From a checkpoint of a small transformer trained on Wikipedia: 2 heads of 32, 11402 steps.
Each number is 128 + 32 x the weight over its row's rms, rounded and kept within 0 to 255. Layers, rows and columns count from 0. The size above them is the row's rms in percent of the matrix's.

# layer 5 attention query, 64x64, rms 0.0972, rows 0-31, columns 0-63
size [ 98 145 156  83 103 101  69 191  81  90  94 104  90 105  84  72 101  75  74  86 105  90  89  89  94  73  91 110  97 102  86  83]
[[ 98 200 119  70 149  87  83 107 145 139 117 124 148 126  84 163  94  76 132  84 127 152 150 124 128 168 158 105  88 160 142 109  92 144 117  88 163 157  95 202 128  99  81 139 126 170  73 126 169 112  95 171  98 164 147 131 109 141 135 131 139 125 188  79]
 [139 157  75 113 148 178 128 100 123 166  74 130 110 119 156  82 122  90  80 138 146 137 142 117  80 139 105 193 130 184 187  83 125  90 159  86  87  88 149  91 159 154 141 101 157  98 130 128  94 108  96 153 112 129 144 176  81 144 178 113  67 134 164 143]
 [102 144 213 110  97  88 193 116 152 112 195 142 166 124 116 139 129 136 141  92  92 106 146 113 148 127 125  75 120 125  93 176 118 172 158 178 135 126  95 182 112  96 149  98 130 164 112 119 114 172 141 101 121 115 124 106 181  83  64 104 180 170 102 137]
 [126 123 157 178 128  74 137 143 159 107 181 149 122 115 101 109 164 156 137 129 129  90 182 131 171 172 111 114  91 122 117 221  93 108 127 213 100 131 106 143 106 161 104 120 127 110  78 147 105 155  86 113  92 122 127 110 189  67 114  88 149 124 141  89]
 [133 136 103  93 117 166 137 143 163 122 149 129  80 134  80 131 122 125 156 197 120 125 121 123 129 102 104 153  22 162 163 149  93  68 143 159 117 144 149 190 139  99  89 110  95 119 166 160 152 167 140  88  83  84 146 150 125 102 116  76  75 134 106 163]
 [137 134  76 106 112 136  87 103 192 106 150 139 121 147 132  60 152  86 153 181 165 130 145 155 108 126 132 171 113 146 174 152  68 119 156 129  76 112 169 107  74 127  85 121 110 125 146 142 105 150  76 110 124  78 202 180 109 101 146 182 117 140 152 151]
 [174 110 112 124 134 134 129 150  99 165 111 127 106 161 161 162 126 175 127 108 163 175  68 146 132 103 165 179 184  94  95  86 140  97 109 110 179 132 161  68  89 104 119 150 157  49 154 111 175 119 131 154 147 128 120  97  69 144 170 173 109 107  92 150]
 [102 162 142 140 101  70 173 173 180 112 179 148 167 108  99 103 111 136 121  80 134 104 178  89 145 133  97  81 100 130 116 169 134 107 139 153 157 153 105 174 129 156  79 109 144 163 146 113 149 194  93 149 108 109 155  73 101  46 116 109 146 124 168 100]
 [121 186 155  89 149  86 160 140 172 106 155 107  62 179 116 152  86 102  84 158 147 185 119  76 147 137 143  91  83 112 132 112  86 123 171 104 139 136 129 155  80 115  84 121 166 195 122 119 144 132 132 145 100  90 178 130 140 173 158 170 102 123 151  82]
 [163 177 118 147 171  75 118  73 168 128  86 140 115 175 221 129 103 150 151  91 127 111 124 149 114  81 123 145 132 129 163 102 111 143 104 127  94 139  94 138 136 129  61 115 124 155 141 150 146 100  60 133 167 128 182  76  85 103 116  86 131 173  89 129]
 [166 134 142 124 178  86 144 147 129 105 115 155  76 142 145 124  72 190  89 128 137 171 106 132 199 133 135 132 113 127  96  78  97 183 140  93 113 161 144 101 143 154 108 121 110 127  99 108 167 144 126 113 122  71 194 176 100 151 196  83 134  70 108 112]
 [141 121 118 180 178 130 123  85 140 114  89 170  82  95 148  82 155 150 161  84  50 133 162 151  92 116 107  98  98 103 170 151 168 174 115 107  70 113 155 153 171 143  62 145  97 166 131 139 115 114 158 111 126 128 108 178 142 150 113  66 130 133  85 108]
 [ 93  81 121 147 113 150 151 153  97 120 146 113 125 124  53  84 133 146 161 193 151 126 134 137  93 175 119 166 133  83 155 169 158 119 160 208 107 127 116 111 136 145 141 150 121 112  61 174  68 109 103 106  71 111 134 182 136 174 103  99 128 126 172 150]
 [143 158 203  84 122 119 142  95 170 141 116 161 120 105 171  55 140 148 149  83 138 121  64 160 139 185 102 163 120 129 146 113 194 186 107 106 123 126 122 144 165 121 144  93  75  88  74 107 136 111 177  78 115 158 125 147 101 134 120 121 167 115 119  91]
 [ 83 152 180 133 148 136 208 147 131 106 137  97  75 125 130 147  59 215 103  99 126 158  80 171 124 157 106 114 109 103 142 166 172 124 120 166  88 193 150  97 143 145 143 134 130 127 162 142  99  80 104 139  73 116 159 152 114 145 144 128 104 136 142  80]
 [164 172 144  91 138  91 149 111 138 135 134 145 110 174 171 118  85 127 122 142  94 177 105 137 194 140 136 168 123 157 102 125  96 105 124 135 102 175  86 166  76  67 120 163 199  84  81 113 182 140  66 144 144 123 189 103 129 123 169 151 101 128 113 131]
 [103 112 129 126 163 152 167  95 163 182 129 129  76  98  90  96 126 109 165  96  95 147 150 152 106 165 115 136 136 143 150  97 141 170 154 152  88 122  77  98 187 195 108  71 164 169 107 139  71 131  84 106 103  98  87 144 102 135 124 114 163 196 151  96]
 [154 103 169 145 140  60  92 113 120 147 155 144 125 137 176  59 134 113 157 121 189 113 118 132 105 124 109 191 134  71 117 159  79  85 116 146 128  99 228 135 174 165  97  92 144 119 131 136 116  92 157 146 153  97 178  96 100  94 120 101 116 125 146 117]
 [179 122 107 146 164 141  90 119  96 128  98 129 172 157  95 128 167  88 185 213 134 109 189  68 126 129 158 119 115 119 136 197  65 127 152 114 134  90 127 153 103  95  65 160 130 118  90 132 141 142  99 107 146 103 121 134 114 127  60 113 101 129 151 169]
 [ 99 130 157 136 148  84  87 145 105 121 146 132 154 129  95  80 177 138 115 174 109  46 142 102 116 118  97 164 143 162 148 160 161  86 130 137 125 104  64 169 128 117  81  66 105  99  74 158 126 121  95 149 205 112 136 184 129 137 118 135 118 185 149 153]
 [175 116 163 164  89 115 107 130 165 143 142 115 126  72 142  92 156 140 103  83 138  98  84 118 188 144 143 109 142 145  92  97 187 147  99  89 193 132 163 131 175 171 122  76  90  86 128 121 102 127 149  97 138 156 101 130 104 149 131 171 202  80 126  82]
 [ 96 116 133 129 152  81 139 126 143 102  85  91 152 172 162 104 120 155 121 135  99 163  86 112 181 128 158 117 136 120  82 101 137 129 132 122 195 176  81 178  90 116 113 182 108 142 160  97 186 134 115 134 124 133 170 123 109 175  59 190 116 120  98  57]
 [134  94 152 118  92 166 143  99 132 114 118 130 124  64 125  83 157 159 155 135 122  81 130 193  69 196 136 168 143 156 141 111 203 139 104 148  86 142  91  90 139 140 148 143  82  80 104 173 114 112 120  91 116 170  63 151 131 131 130  86 166 164 147 143]
 [111  90 114 127  73 114 132 166  81 120 144 177 154 117  87  96 191  54 129 166 140 133 140 118  74 153 108 186 141 169 145 172 122  85 177 183  87  94 137 117 126 138 117  76 127 123 103 143  77 128 132 148 107 142 109 129 128 122 141  68  90 148 189 143]
 [139  57  96 122 146 120 174 168  88  72 130 142 112 177 113 132  68 141 149 152  99 149 151 154 103 144 130 164 134  51  82  92  76 146 158 166  87 166 158 104  92 109 177 164 110 178  99 146 128 149 115 126 165 114 174 168 168 153 136 105 142 118 112 137]
 [124 133 147 120  94 107 141  99 177 143 132 145 117 146 152 101 123  99  96 110 120  81 110 181  63 119  81 196 144 138 139 133 115  99 185 168 101 153 101 109 187 136 106 102 188 149 154 118 124  65  87 162 193 123 111 111  79  75 138  96 137 157 170 118]
 [102 119 161 107 134 144 125  91 151 161 158 133 139  74 142  98 165 111 101 149 117  51 168  93 124 148 150 145  91 174 134 133  85  82 166  91  99 114 129 110 149 115  71 109 133 160 157 164 127 136 130 204 168  86  95 173 133 100 151  89 102 165 189 172]
 [ 86 141  98 136 203 133 141 135 132 178 142  94 121 111 102 116 123 123 180 119 110 140 148 125 197  79 155  96 116 132 169 163 160 156 106 109 125  59  76 160 147 181  81 100 145 136  94 116 107 104  72 111 110  78 134 158 150 146  67 165 105 176 130 121]
 [152 161 103 124  88 104 138  66 150 150  92 152 163 163 174 119 142 121 160  49 140 144 119 155  91 123  93 144 112  83 143  98 149 162 189 168  83 114  81 121 122 123 156 189 131 158 143 112 123  83 159 110 127 167 114  57  95 105  83  99 145 175 126 115]
 [133 120 156 154  73  92 138 133 144 133 117 102 122 113 144 129 173 153  97 106  69 104  97 161 190 137 136 122 156 147 101  90 216 147  98 104 159 180  52 139 124 132 171 154 123  90 173 133 144 112  87 133 142 176 120 142 106 156  84 165 168 119  85  81]
 [119 111 130 150  76 152  96 134 124 137 113 147 170  80 102 106 185 107 157 126  96  81 107 143 105 134 106 144 117 191 165 149 217 141 127 121  85  88  84 120 148 119 145  92  88  99 169 139  73 119 139 122 112 165  25 141 159 111 107 113 128 141 155 145]
 [ 91 112 138 119 112 148 122 104 115 155 126 107 110  91 111  81 133 186  84 152 147 102  64 151 121 152 147 140  95 194 112 127  94 159 106 140 139 121  57 129 161 138 162 137 143 106  67 111 165 170 147 127  58 136  61 165 155 135 164 119 107 147 206 124]]
# layer 5 attention key, 64x64, rms 0.0938, rows 0-31, columns 0-63
size [ 98 140 113 165  74  88 157  89  84  89  87 106  82  99  87  72 103  83  79  84 104  87  91  82  90  79  95 115  95 102  86  87]
[[173 199 148 119 130 177 131  61 149  92 126 143  91 100 136 109 149 126 124  88 110 176 165 110  91 116  83 110  96 153 159 166  77  82  83 111 169  93 135 161  97 116  58 102 118 123 168 146 138 166 119 114 128 122 127 155 127 114  83 127 189 131 173 174]
 [ 91  89 135 136 138  81  92  98  85 169 115  96 126 193 109 184 135 106 119 146 131  98 106 134 155 163 156 138 151 110  79  77 109 116 135  94 211 151 118 109  97 125 148  79 184 117 128 109 139 127 109 196  78 166 178 168 117 126 150 162 111 102  97 157]
 [175 140 125 114 147 165 182 123 121 122 157 148 108 132 195 140  73 107 107 102  88 126 191  96 132 155 122  68  92 120 144 110 126 119 167 138  88 133 208 131 148 162 100 122 110 164 119  73  96 106 159 138 143  80 118 121 199 163 186  91 119 135  95 128]
 [184 165 155 102 134 121 207 100 163 119 153 153 119 113 172 128  93  98  93  78 108 136 194 117 148 182 113  78  88 129 178 149 111 136 155 131 108 134 135 165 112 162  98 134  85 171 105  80 112 144 137 109 123  86 140  69 160 114 196 119 103 158 133 106]
 [146 102 159 119 178  87 117  97 140 176 113 127 164 147 157 134 129 131 129 125 138 122  84 136 181 120 135 130 162 182 134 105  44 132 146 121 135 150 105 121 131 154 176 132 144 176 166 112 155 157 133  84 136 136 154  65  71  89 139  85 168 165  50  70]
 [103 108  65 138 137 172 121 118 103 148 129 105 102 113 121  69 123 136  89 183 110 104 150 163 117 190 119 128 162 112 109 133  80 128 145 137 212 135 133 146 112 110 132 159 172 122 125 195 175 146 117 184 107 113 116  76  60 143 173 112 104 103 177  98]
 [ 74  86 139 107 128  90  64 111 130 148 104 111 168 163  91 149 137 130 103 164 144 129  81 132 110 129 152 166 178 117  88 129 141 119 127  98 190 145  62  89 122 144 174  88 180 115 118 151 179 147 105 185 108 171 158 149  66 106 108 127 100  75 142 119]
 [148 101 168  91 131 111  98  98  89 158 112  87 160 197 139 165 147 153  90 157 123 118 127 126 150 140 193 110 153 106  99 119 143  95 103 101 199 125 126  53  90 130 198 109 148 119 103 147 123 128 109 144 148 141 163 148 129 116 180 198  57 130 134 139]
 [120 123 143  97 146 118 158 102 101 103 141  99 195 129 183 147 143 153 122 158 194 146 137 138 154 143 123 120 112  86 153 143 105 158  99 119  86 115  23  99  87 148 212 170 125 118 117 154 112 155 118  96 185 133 141 159 123  95 152 159 118  97 158  78]
 [121 143 171 101 120 123 101 129 155 129  86 132  81 124 135 200 118 141  59 111  96  93 142 139  56  82 138 165 191  75 137 108 110 139 163 183 140 117 107 126 125 130 147  99 145 113 133 142 136 192  94 107 150 152 146 148  68 136 133  92 171 205 119 144]
 [188  62 126 102 155 177 135  78 170 135 139 104 158  85 123  86 147 177 129 165 121 150 188 158 111  72 104 130 148  88 138 169 128 162 122 109 117 123 104  57 129 110 133 155 129 138  78 150 129 174  65 131 140 127 121 121 112  76 176 138  96  77 147 122]
 [106 112 145  68 147 127  92 104 242  92 122 135  78  88 113  87 145 133 150 130  79  97 145 147 135 128  87 141 119 150 151  91  91 156 118 125 112 102 153 118 142  57 155 160 187 144 185 202 149 145 141 145 108 145 124 150 125 172 119 101 119 151 140 140]
 [152  97 143 150 114 108 116 105 125 130 175  88 121 171 101  99 152 108 160 122 111 172 185 119 130 158  86 139  51  93 164  95  69 113  86 139 127 185 165 173 147 115 123 105 129 152  89 145 103 110 139 150 127  71 154 181 135 151 155 151 176 111 176 193]
 [143  84 154  98 174 162 141 103 115 159  83 137 113 139 124 111 144 170 198 106  36 127 129 122 156 144 135 166 109 140 100  44 179 154 149  98  82 129 132 163 170  65  86 138 146 122 138  95 173 150 101 109 127 130 114 167  88 130 130  99 151 109  97 117]
 [133  82 148 114 171  76 136 123 123 138  86 120 106 164 181 107 135 142 119 127 120 151 150  98 218 145 129  83 121 127 165  94  98 159 122 101 142 122  91 129 133 117 181 145 115 154  41 113 104 193 135 115 112 119 170 161 148  71 124 173 115  73 180 125]
 [133 121 183 150 151 139 140 158  75 132 128 149 180 169 158 159 108 132  95 139 148  99 113 120 100 147 117 136 153 113 115 227 138 139 165 150 155 135  12 131 115 138  99  80 124 109 112 121  92 153 119 155 140 139 131 156  99  95 149 154 167 139  96  53]
 [165  78 153 111 141  82 118 102 225 153 130 175 112 168 103 134 136 156 108 122 111  99 187  83 145 162 127 155  99 131 151  96 125 152  90  81 134  88 111 139 139 167 126 147 113 120 118 139 137 201  95 126 134  90 190 176 148 151 141 125  84 112 129 192]
 [106 112 182 113 122 175  97 105 158 162 146 109 122 193 138 144 103  86 130 128 131 144 132 171  76  60 157 147 135 125 166 112 126 118 129 140 157 109 104 160 103 116 151 109 126 183 138 126  73  93 127  69 147 114 238 122 135 109 160  90  79  90 121 155]
 [ 99 186 117 154 131 191 102  87 135 109 164 106 158 132  85 119 113 116 119 169 143 125 102 139  96 120  87 187 120 105 131 182 102 124  95 206 114 154 114 134  51 151  89 115 136  84 162 201 127  71 147 147 153 116 146  92 100 163 121 116 129 173 126 138]
 [111 177 196 105 102 147  85 125  78 138 109  69 171 113 123 138  92 121 150 148  39 101 159 121  77 158 157 122 100 140  92 145 112  84 135 136 107 171 145 133 148 134  71 108 196 130 151 153 115 143 141 152 142  97 154 146 119 103 184 159 175 168 127 155]
 [164 110 133 144 148 136 132 114 130 172 122 119  92 114 130  89 157 147 206 119  84 128 112 102 203  90 150 113 142 167 100  86 203 106 160  99 107  96 166 144 135 106  88 200 128 138 159  92 152 148 105  89 131 159  79  93 164 149 133 133 145  74 102 167]
 [ 81 155 145 127 137 149 119 124  64 110 152 108 157 134 164 150 134 167 160  68  98 143 100 123 146 121 120  64 163 107  69 167 177 125 153 155  95 156  64 154 141 133  85 177 113 108 104 182 131 131  77  88  92 143 138 106 176 105 106 184 170 112 148 122]
 [142 100 120 121 140 130 131 164 125 141 106 152  51 153 111  92 122 122 123 141  43  96 165 103 173 184 105 150 103 165  95  51 139  73 165 117 101 132 171 193 177 114  61 121 152 126  98 101 125 154 130 147 122 118  99 115 135 171 151 107 151 148 129 157]
 [128 111 103 190 123 137 144 167 100 128 177 154 140 175 121 160  99  49  99 129 120 166 186 141  74 175 125 153  61 156 131 109  71 102 125 130 143 133 153 152  88 104 136  82 149 104 142  95 104  85 158 149 118 129 170 136 147 158 168 170 106 143  68 150]
 [177 121 143  82 130 125 132 136 163  79 229 128 118 127  93 124 140 155 116 155 124 187 168 155  82 102  76 140  88  99 127 188 111 104 132 134 118 151 141  92 129 144 168  80 130 186  95  98  63 115  97 165 147 114 162 138 142  93 114 124 119 108 182 137]
 [178 128 162  86 100  97 131 131 130 155  98 157 129 167 176 167 152  94  80 131 150 121 177 135  54 130 187 160 113 104 105  69 105 120 131 115 146 143 126 138  94 125 111 111 141 142 112  74  82 156 173 109 138 145 204 165  99 144 121 100  58 135  92 165]
 [ 87 154 129 112 131 134 106  82 127 130 113 127 162 181 113 117 144 108  77 192 120  69 163 143  68 165 147 159 120 150 177 111 117  89 143 107 125 145 110  82  89 144 132 153 163 169 133 134  76 138 122 147 179 130 125  45 116 151 177 134  52 128 155  91]
 [105 150 163 115 142 122 116  71 186 133 143 130 150 158  90 117 137 146 159 148  92  58 140  99 155 118 126 124 105 117 144 187  75 163 109 108 165  84  84 131 157 151 134 152 127 100 121 219 188 150  96 117 119  68 175 152 111 139 104 172 173 137 149 151]
 [125 121 124 150 108  77 138 121 144 118 139 168 112 144 190 148 107 116 109  71 101  98 103 144  79 145 107 171 134 104 123  47 140 157 127 123 122 171 154 186 168 110 132  77 121 100 137  85 131 105 144 112 114 163 122 173  79 166  59  87 124 197  81 140]
 [121 135 122 154 139 110 125 154 101 145 106 124  99 106 168 116 165 135 175 103  66  87 117  79 196 145 129  95 157 141  56  99 179  84 161  93  99 145 154 127 193 118  39 151 122 121 125  98 132 155 139 122  86 144  94 132 144 118  84 136 175 103 128 173]
 [ 93 148  82 152 120 103 108 141  97 150  78 152  85 134 117  78 117  89 140 119  55 104 126 129 160 177 142 126 118 176 102  66  96 136 161  84 105 138 214 165 156 125  91 116 145 110 197 133 175 131 144 146 114 118 106 131 111 169 138 155 145 141  82 177]
 [159 101 103  75 134 156 107  97  73 166 102 163 150 196 157 101 110 159 137 137 131 108 131 132 116 190 130 114 103 115 100 119 184 137 114 114  99 139 108 143 149 116 126 143  69 122  10 149 148 155 106 157 117  99 117  74 172 123 191 143 128 146 105 122]]
# layer 5 attention value, 64x64, rms 0.0941, rows 0-20, columns 0-63
size [110 119 123 103 110  97 106 112  97 104  92  97  98 103 105 115  98  81 107  83  95]
[[111  67  91 114 147 163 145 150 126  80 154  91  77 140  62 133 105 123 138 154 156 147 125 102 153 109 111 118 124 123 134 144 100 227  91 191 143 153 151 126 136 123 121 214 138 131 102 113 159 106  97 103  96  64 138 116 130 125 142  93 174 107 176 102]
 [122 126 155 121 223 155 113 134 126 148 128  88  91  97 131 101 103  74 159 127 116 143 132  92 134 204 161 140  87 145 126 142 145 152 126  92 142 160 156 183  98 111  97  81 149 154 180 103 144 141 139  85  83  92 119 151 157 151 181  87  93  78  82 124]
 [164  76 113 139 176 136 113 157 119 152 194  58 176 157  69 123 120 143 147 181 130  94  92  28 130 148 191 101  90 122 112 145 124 106 151 149 141 152 126 146 123 133 141 117 154 192 112  94 149 132 169  86  95  78 132 126 133 147 115 117 128 112 111 117]
 [132 136 130 147 138 149 144  91 152 140 119 105 168 129  40 163 124 117 117 197 144 182 131 176 112 142 134 126  73 133 120 158 175 150  64  93 130 163 105  81 137  96 111 103  77 190 127 134  80 129 144  96  73 126  65 129 138 105 162 153 123 170 149 112]
 [135 123 145  82 186 122  84 110 128 111 181  99 145 124 139 133 109 126 131 142 127 135  90  55 129  65 162 123 144 111 125 102  80 126 140 145 129 148 175 179 142  97 107 202 188 102 133 157 200 117 139 158  94  91 135 106 113 121 105  90 140 214 132 132]
 [115  83 115 126  97 134 140 151 142 115 149 106 163 126  88 145 191 173  89 121 181 141  88 193 115 146 138 125 143 137 116 147 205 116 158 104 121 130  57  51 141 125 180 159 114 152  85 111 108 110  96 134 178 104 139 138 100 105 118 207 137 135 107 105]
 [125 158 153 113  59 120 136 134 103 182 121 158  94 137 132 139 157 198  87 110 168 125 153 206 147  77 114 127 148 125 125 111 155 130 152  74  71 118 117 106 106 103 149 140 105  71 128 194 151 114 154  97 206 146 167 129 110 130 148 110 107  82 152 110]
 [125 131 100 143  76 130 130 182  96 127 115 148  95 119 173 133 157 101 133  92 134 103 140 151 143 204 105 139 205 130 122 177 194 113 167 105 104  84 114  62 144 166 171 119 135  92 109 118  81 168  89 119 140 157 147 118 140 133 119 103  96  63 177 110]
 [ 81 103 128  99 102 130 108 181 120 119 113 126 169 152 127 178 184 168 140  86 180 154  86 159 127 108 154 129 101 139 102 127 155 100 149 122 113 108  52  54 127 121 184 152 189 106  99 159 161 127 114  72 182 148 165 116 126 123 118 147 117 151 166  80]
 [145  93 109 107 115  97 154 156 156 172 186 135 150  91 110 198 199 143  93 130 150  90 110 107  86  75 124 114 148 118 117 138 171 116 143 126 121 129  76  73 136 118 191 181 160 147 144 122  86 118 161 197 145 119 144 151 118 114 110 161  90 183 106 149]
 [135 150 145 111 108 130 154  64 137 210 131  95 120 111 170 125 162 125  97 140 125 117 148 185 138  80  99 101 189 111 158 148 144  98 136 131 136 160 131  93  91  94 134 174 100 107 119 139 123  96 142 156 146 151 155 112 104  88 164 193 109 178  34  97]
 [123 138 145  67 147 140 143 114 106 129 139 127 113 158 121 161 148 149  76 132 182  87 105 125 181  98 124 103 165  71 145 151 144 200  99 105 111 110 127 143 158  81 167 195  61  93  52 107 157 137 165 157 137  79  97 158  91 121 137 118 149 119 153 114]
 [121 119 148 148  81 136 119 158 153 165 122 145 108 161 189 121 131 110  90 108 118  99 179 137 123 162 122 105 172 122 103 153 146 115  87  74 161  68  83  63 135 119 147 143  75 152 106 118  75 140 137 205 140 137 124 140 143  95 158 206 114 160 185 133]
 [127 160 180 108  61 137 114  69 140 132 104 134 133 164 150 128 129 172  74 156 143 107 140 200 129 121 129 153 142 133 127 143 133 147  87 166 128 122 138 109 121 133 124  46  71  99 143 105 156 102 109  91 182 175 122 135 100  53 111 193 147 104  81 123]
 [108 156 126 103 112  97 129 145  99 179 136 136 116 137 201 150 184 122 156  85 137 130  98 126 132  76  91 146 161 110  96 100 101 107 202 113 136 113 149 156 139 104 152 104 213  66 164 131 196 116 123 154 105 127 145 113 110  95  55  97 160 105 126 133]
 [ 97  74  92  83 163 158 142 151 111 199 191  86 109 111  43 137  94 130 117 125 165 103 115  95 126  91 118 107 102 106 147 128 116 155 116 134 138 192 172 165 111 117 104 126 184 126 162 102 114 122 146 150  57  56  99 125 141 122 153 129 149 121 105 136]
 [148 150 156 151 101 106 106 122  80 129 122 135 133 135 165 102 152 103 135 126 110 133 112 136 100 163 154 169 107 168  89 129 118 126 181 143  88 168 147 158 152 135 155  60 143 113 151 119 191 112  86  69 220 175 165 114 124  92 147  77 115  67  77 122]
 [152  89 118 110 127 113 134 175 115  65  94 148 199 148  91 174 141 137  78 104 150  97  97 173 123 126 127 134  70 151 116  86 186 164 112 180 100 122 108  88 147 116 183 110 133 121 155  89 140 128 114 100 219 181 156 131 104 115 101 110 135 156 117 128]
 [108  83 108 145 152 100 102 122 127  57 138 130 179 128  77 117  81 125 103 164 119 115 123  76 133 164 171 156  79 136 131  93  98  92  81 191 122 176 154 141 159 133 101 117 159 163 116 107 141 136  94 113 107 131 126 115 105 128 101 150 153 230 187 150]
 [116 184  76 134 125 117 134  94 134 160  85 104 137 108  96 116 127  77 114 170 148 114 163 174 126 161 101 122 130 153 147  85 155  88 141 152 137  62  80 110 145 165  64 161 104 195 113 129 112 113 179 103  43 139 118  90 137 133 152 126 160 172 159 109]
 [ 49 154  75 171  81 169 166 127 118 136  77 146  20 139 156  57 110 100 148  88 136 131 162 152 140 152 118 123 141 160 118 132 126 122 148 147 133 132 162 119 131 200 106  78 173  89 108 143 128 132 116 166 109 147 124 139 121 113 112  87 108  95 112 116]]
# layer 5 attention output (transposed), 64x64, rms 0.0943, rows 0-19, columns 0-63
size [107 112 131 105 107 105 107 106  97 111  91  97 102  96 106 105  96  84 104  85]
[[145 181 152 136 175 104 166  94 130 134 140 158 122 127 137 138  75 112  75  84 107  96 113 123 166 164 140 160 121 145 122 113 124  93 129  96 107 171  93 188 117 160  99  70 156 152 175 134 126 153 109 151 151 217 126 117 113  39 125 130 126 145  90  75]
 [137 215  48  65 117 115 126 141 156 126 102 122  93 201 166 140  82 136  88 129 105 158 170 120 117 126 156  79 159 128 116 105  97 122 122 107 163 120 132 117 138 107  82 208 103 163 160 116 144 122 107 153 137 144 167  98  69 136 117  92 125 168 129 132]
 [105 210 133 127 172 130  93  58 136 144  57 157  79 121 127 107  91 161 122 107 168 178 188 151 142 110 104 103 174 107 118 123 144 146 115 137 153 121 135 147 132 151  42 141 120  92 193 127 140  99  93 152 143 171 111 117  90 139 121 104 104 150 143  90]
 [139 140  68 100 180 129 117 152 131 122  74 108 136 106 177  97  88 152 123 117 105  57 123 101  80 156 104 126 211 119 129 151 147 116 141 138 164 125 145 138  94 183 104 194  96 102 147 109 131 145 129  85 188 145 132 140 181 184 113 101 162 145 136  83]
 [149 155  93 159 151 117 109  65  67 138 121 205  59 146 124 149  88 142  69 139 159 172 148 150 146 117 164 180 105  99 166 108 112 152 123 128 110 140 121 123 139 158 133  89 119 101 134 144 130 170 123 170 119 119 150 102  57  93 189 169  71 115 118 131]
 [108  94 131 165 168 135 123 125 143 139 115 113 162 112  90  80 136 142 187 137 129  56 166 126 128 151  70 147 146 122 167 161 159 148  85 173  81 117  90 142 133 172  84 131 103 107 128 167 126 105 117  75 142 187 105 151 179  92  50  99 130 125 170  98]
 [124  67 155 127  99  96 201 157 112 136 191 105 204 142 128 108 128  95 195 129  80  67 118 106 158 103 131 150 143  98 146 145 126 131 121 179 145 126 104  72 109 106 150 119 126 107 111  97  49 102 123 130 155 130 107 148 195 131 152 172 126 122 142 143]
 [113  90 180 109 120 159 107 146 145 157 162 101 191 110  75 116 205  96 162 127 109  88 133 106 118 112 127  89 155 176 162 129 128  94 108 151 104 110  91 128 167  67 128  72 142 151  90 153 131  60 149  98 141 134 129 144 175 108  89  96 191 138 110 146]
 [ 98  99 127 180  97 111 124 110 117 171 106 144 187 106  77  77 165 142 120 164 112  59 151 110 159 137  87 125 166  87 192 160 160 163  94 165 102 113  95 150 157 151 132  91 136  59 139 161  82 118 100 124  99 158 143 186 142 121  97 123 125 117 154 163]
 [125 128 146 151 151 150 102 135 116 108 133 110 168 160  89 100 107 175 168 132 180 128 151 191 149 171 110 190 133 114 134 116 151 124  68 161 129 132 124  93 157 192  91 100  30 119 122 129  93  66 157 100 146 121  98 139 153 113 101 147 132 100 131  62]
 [136 122 139 126 117 148 142 151  96  96 161 129 141 164 117 119  52 116 177 108 118  89 103 148  95 182 163 150 137  63 133 133 115 154  96 139 114 162 124  59 129 129 113 174 121 160 165 114  97 130 211  74 144  93  93 181 169 153 160 141 120 100 192 131]
 [179  73 122 150 189 124 131 131  79 120 169 173 121 105 142 118 110  93 148 108 115  62 144 169 116 103  99 172 110 127 110 130 135 131 150 163 109 176 108 128  85 158  96 142 114 159 135 132  63 112 134 129 178 235  96 118 163  76 130 153 104 132 117 105]
 [128  55 130 140 105 163 103 105 122 109 115 100 182 101 147 126 153 123 170  83 118 118 111 105 134 116 131 152 104 117 129 114 139 127 115 136 126 171 198 130 149  99 108 138  85 150  82 132 136  87 211  71 168 166 109 189 197 163  62 117 151 140 136  97]
 [ 93  78 135 165 133 131 170 130  90  70 149 128 125 107 119 120 105  94 165  93  98  89 138 104  97 136 116  77 133 130 136 212 162 156 182 156  99 134 123 170 103 122 163 198 190 138 100 133  85 126 160 102  68  85 121 155 180 158 134 105 139 134 147 143]
 [135  95 167 115 132 121 129  91  90 152 154 179 122 116  60 143 146 125 149 173 135 147 158 132 162 123 164 150  79 133 181 116 104 154 141 147  70  89 153 107 130 149 163  80 157 145 103 149  63 133 106 124 137  28 152 115  91 100 177 102 114 114 121 187]
 [144 199 126 101 164  94 145 104 153 117 132 163 104 141 150 120  75 161 135  96 132 157 129 134 166 164 149 150 123 119 112  84 120 114 117  88 160 146 123 101 145 189  81 146  59 190 179 131 119 109 121 143 168 144 127  75  59  85 173 105 104 149 128  67]
 [ 94 122 143 122 132 153 126 108 142 146 142 107 116 153 114 147 115 123 149 162  97 145 189 125 153 116 180  36 137 130 158 197 144 149 140 143 106  45  71 139 128  73 142 131 181 109 141 143 112 133 118 158  48  48 148 113 111 150 129 129 107 120 110 163]
 [ 88  99 113 158 104 140 134 135 109 147 156 121 129 103 111 113 183 156 140 141 125  75 139 121 166 164 103  92 175 137 100 228 161 146 131 160 117 134  75 192 149 166 139 109 136 144 114 150  91  63  95 116  55 142 100 139 156 103  68 144 103  92 108 122]
 [125 127  75 140 141 129  98 123 123 155  88 150  51  79 139 108 154 153  85 107 172 144 122 119 132 119  98  95 148 181 130 144 151 135 133 110 137 138 140 219 151 149 132  94 131  93 141 147 196 184 124 165  38 130 121 114  74 124 121 167  99 114 118  87]
 [129 103 153  73 150 123  69 121 115 140  59 144 140 128 120 128 165  92 139 118 142 133  55  82 102 161 105 166 201 127 103 152  76 134 109 117 147 145 143 140 103 130 161 134 138 106 158 142 108 209 105  80 150  90  81 162 169 180 121 113 173 155 140 150]]